config.toml
norm = "layernorm"
bias = "all"
max_grad_norm = 2.0
Each number is 128 + 32 x the weight over its row's rms, rounded and kept within 0 to 255. Layers, rows and columns count from 0. Numbers have three digits each. The size before them is the row's rms in percent of the matrix's.

# v: layer 10 attention value, 896x896, rms 0.0381, rows 379-383, columns 392-447
# o: layer 10 attention output (transposed), 896x896, rms 0.0331, rows 379-383, columns 392-447
# q: layer 10 attention query, 896x896, rms 0.0285, rows 384-401, columns 392-447
# k: layer 10 attention key, 896x896, rms 0.028, rows 384-400, columns 392-447
v379 093:129122193077076171138217074160146136109130168090088120106100104076079129193109103126135186102092065121172182172085142089161106098110119157122131174118102108141133137128
o379 094:137148148142184105168122167111099153156108093133130119070151129209135103092105087155146085124132135106135128092126206114142124160143060093143051092167076169067140123165
v380 091:059149133122130089138123161144151091102187127085104115153107120191187126138156120072156134110137119152117099127147148104136117119167111162089135170096114176087111207153
o380 090:153133125117131131111088127088077147168119189122137122122154144043083125087127107204163083189116166105129198134108119149124118151096150092142133088146129117161125073052
v381 095:100136104130114099147117164124103093159152092147186114122106155144119081158070119176157131169122126090071147159136083080111131159162127114083141118169122145143167160158
o381 093:185131132136122173121166122170158155103183169136100133154140091118203128146162117089115107156069163095204112093080081138126107066128167096202109139104142127160134131156
v382 084:096152204078083101054129156164120081161136184141205089141099126089107141121101208102156160196134141088135134129164077090236131103138097112136126123095110141058112155066
o382 086:150099109180118114191078085135149200134133119106102184128151099123195125147148062075120113128246142155135121146108102160101120156120173128089117110119112141184113125145
v383 092:156118167138107134135111128122084091090101109166088132179147089109087139105092154163123057116131136102111131140173111120139171124123050154142131172107152135113147115063
o383 090:103168085152151121089108115121219122120132121122161103105118161111138137130115112076134071130114131096109106077099138074145164117149174142145110118093098128138148172187
q384 101:132170124112178077154123185164103110117069091092134142163119149115105098117092179122140146123109122147172097183184153152173093124114136107141141155132075115145108154136
k384 101:088124121092149093156115167167150115155144151139115088156140119140076053113105143190150131149093113170154132150141165220098136068140131156101120099190107130133124153093
q385 100:136157139110111159143188114163193138116093100096075090083164095081134161070081130171162182134113156173112132133116084149078102137048064097121137126192187092193187135131
k385 099:104057126094099159160123176141157150120138162140123161132145165113139131119104107123174092144165132160140144136105124197043123098082118091147100125160130126131131059084
q386 101:118167113157094170123154188133072171129072149187149171134090140117086084123137113082196134140143118097103106219081131131098081138115139108070106091152136159177137059111
k386 097:194155092180089148111076121106188109132130163181115110142112153175124067170104123116134178126113082107136106114170126150117147150129064104077140129175105153154144152080
q387 101:140117136118130148133133104151099115105123175059117095128084111097108086147129134126150124084132106169125099131134104206104159158108121181176084111153121182137161100142
k387 102:111075104139057068108118127142092190148160140052120055114088130149102086158088107094114088097093081125131119172151142075141081138111144105131107138072080160073150110187
q388 099:147103129104055129049153158089124106113079097104134103123160120116171107147169149169106123207121187115181166155138132098142136130103138160160182121133186131132120135142
k388 099:091143098135146123123119115122121104164123150121157117111197127116171123101147093146121092141115130142145182176126132130094124184126101171147141159132159169081103069168
q389 103:138081173161096166136174143103201112092129157096132152168146128147099131112109105080098115149105120165053129084174100174119115135172141154195118109094084132118196135104
k389 100:194111118106131153127118192162112135106088100082138170098109150087112159187124117107096164121135167131038140102123149128173144163137157164102101162069092127129120141091
q390 101:128149092128167190118139139058107148113106092121151154100173090076113080159114145116073123135185124168130160102177127213074173131138144087096096105108126157111115080131
k390 102:148187173119140115130193178130127112104175070121127183155187156090188118165089160137145187145143076098109152103128140165138192095092119115098053173145189144164146099157
q391 099:152123118118092138092089131146144062132145156147191152098125156069109133112120129153135082147119177138066130118083116182166066213128160119132131144127080115120171135153
k391 098:129149119115154138133140163125136072159154181166205172148082170136105110167085122199126133125173141080078116092104138144158113145071150126156098134077146150142161176139
q392 102:130126164117109109120170135157146068100129083165073133154124162112141117142061112106116112116102141161187091161191157169173146155072128110128170101087155162107126133111
k392 097:123142083079175120207095128101124102145039141153170053167104066106136167082142139081107075114013096181115158165136150139162149100107145190141165121171147133132097133084
q393 098:120117157082079131137136096122174115140190145097201130080184112137206145088116067135089133141108123102140102078151137113117118180083117118135172143141162111116156134147
k393 097:139102116104108083087132085118091130171147138134179114148153130148135071036160101210127161157089149080115158103139111105099147133137068170131189160147086133078154104127
q394 102:130161108130139057154141091105169124100106154123141142151129095168159154126039078118148136108158134140119120116059166103102140162117072149092104116150139201080210124131
k394 102:155121096152115072156091123104178120059181123109102140127068106191122118134136148101153134062120070095156138125134118116075104143122103050164140124149129123140170128120
q395 105:126132072128194099129145082152086113124110127173113169088087081106158186152119129121130142157092136133111158089107177107207135120081115105170101106130098121115124100112
k395 097:093132134117154098111100150161105084165145173105142133078135151111083070109108141149097121099128125129113160096134116098120107132152060146122097122159093118122131058175
q396 101:107109129171151103155127179101182137182121094082137115089066122100170123156144142095139132121057129083154110075147105089094104098117131133165184140132092134134103103064
k396 100:142152137111124160153079167109147166144139140156160145069162138133154169117149138119087093105134114123087109102156173111085119071118118137079089064071127155098106053146
q397 101:139089149124042153110139161140060164194123134099193121109028151173119141195121105151165139088098121107141097185177149161143142088147064180124149136110156088157127166135
k397 101:135131162153081111177114209121138097149140084097144117138146168179149122126114101161091120070077133097080139061124158125135097158145135159114118174104098147133103153115
q398 098:120178080147122085124123110140152112131146119123128103133114118120074144127137106167066152099158164110149115136179133062119086094122146175127077159159162155131126074137
k398 099:158152132114214147116146070142220127133126123161178079114131161095104093146163071149071130132110123147140131088190143128148118166111114187115135204126182128137114114113
q399 101:145141141130133123058081072121100129155130175138147120117169178084143071132102172127133072180182129104017076142200145126143136121197111155096107092128156151044076150108
k399 102:159148191157173168073083113102109061128193083147099170127110182083147097111126143113104174158146165101085087107115151148137136156135139122165053152101158215120145170189
q400 099:066163117123126179138098107128122132129143139027114136093129183176129159104112057171170120119153152119079128147107197154126132111180130187160173097135147100155112151077
k400 098:139114063129133169168125086122152148107173115090133191141069197115138127153148086127133152165148157095130153174137125169100118052120124124117152168106115112070133104131
q401 101:087101109109100095169103128123161149121124083102138099121119098090113142120124141134142174065149127135158138145072151143097090187168103129128134126099130105118152114090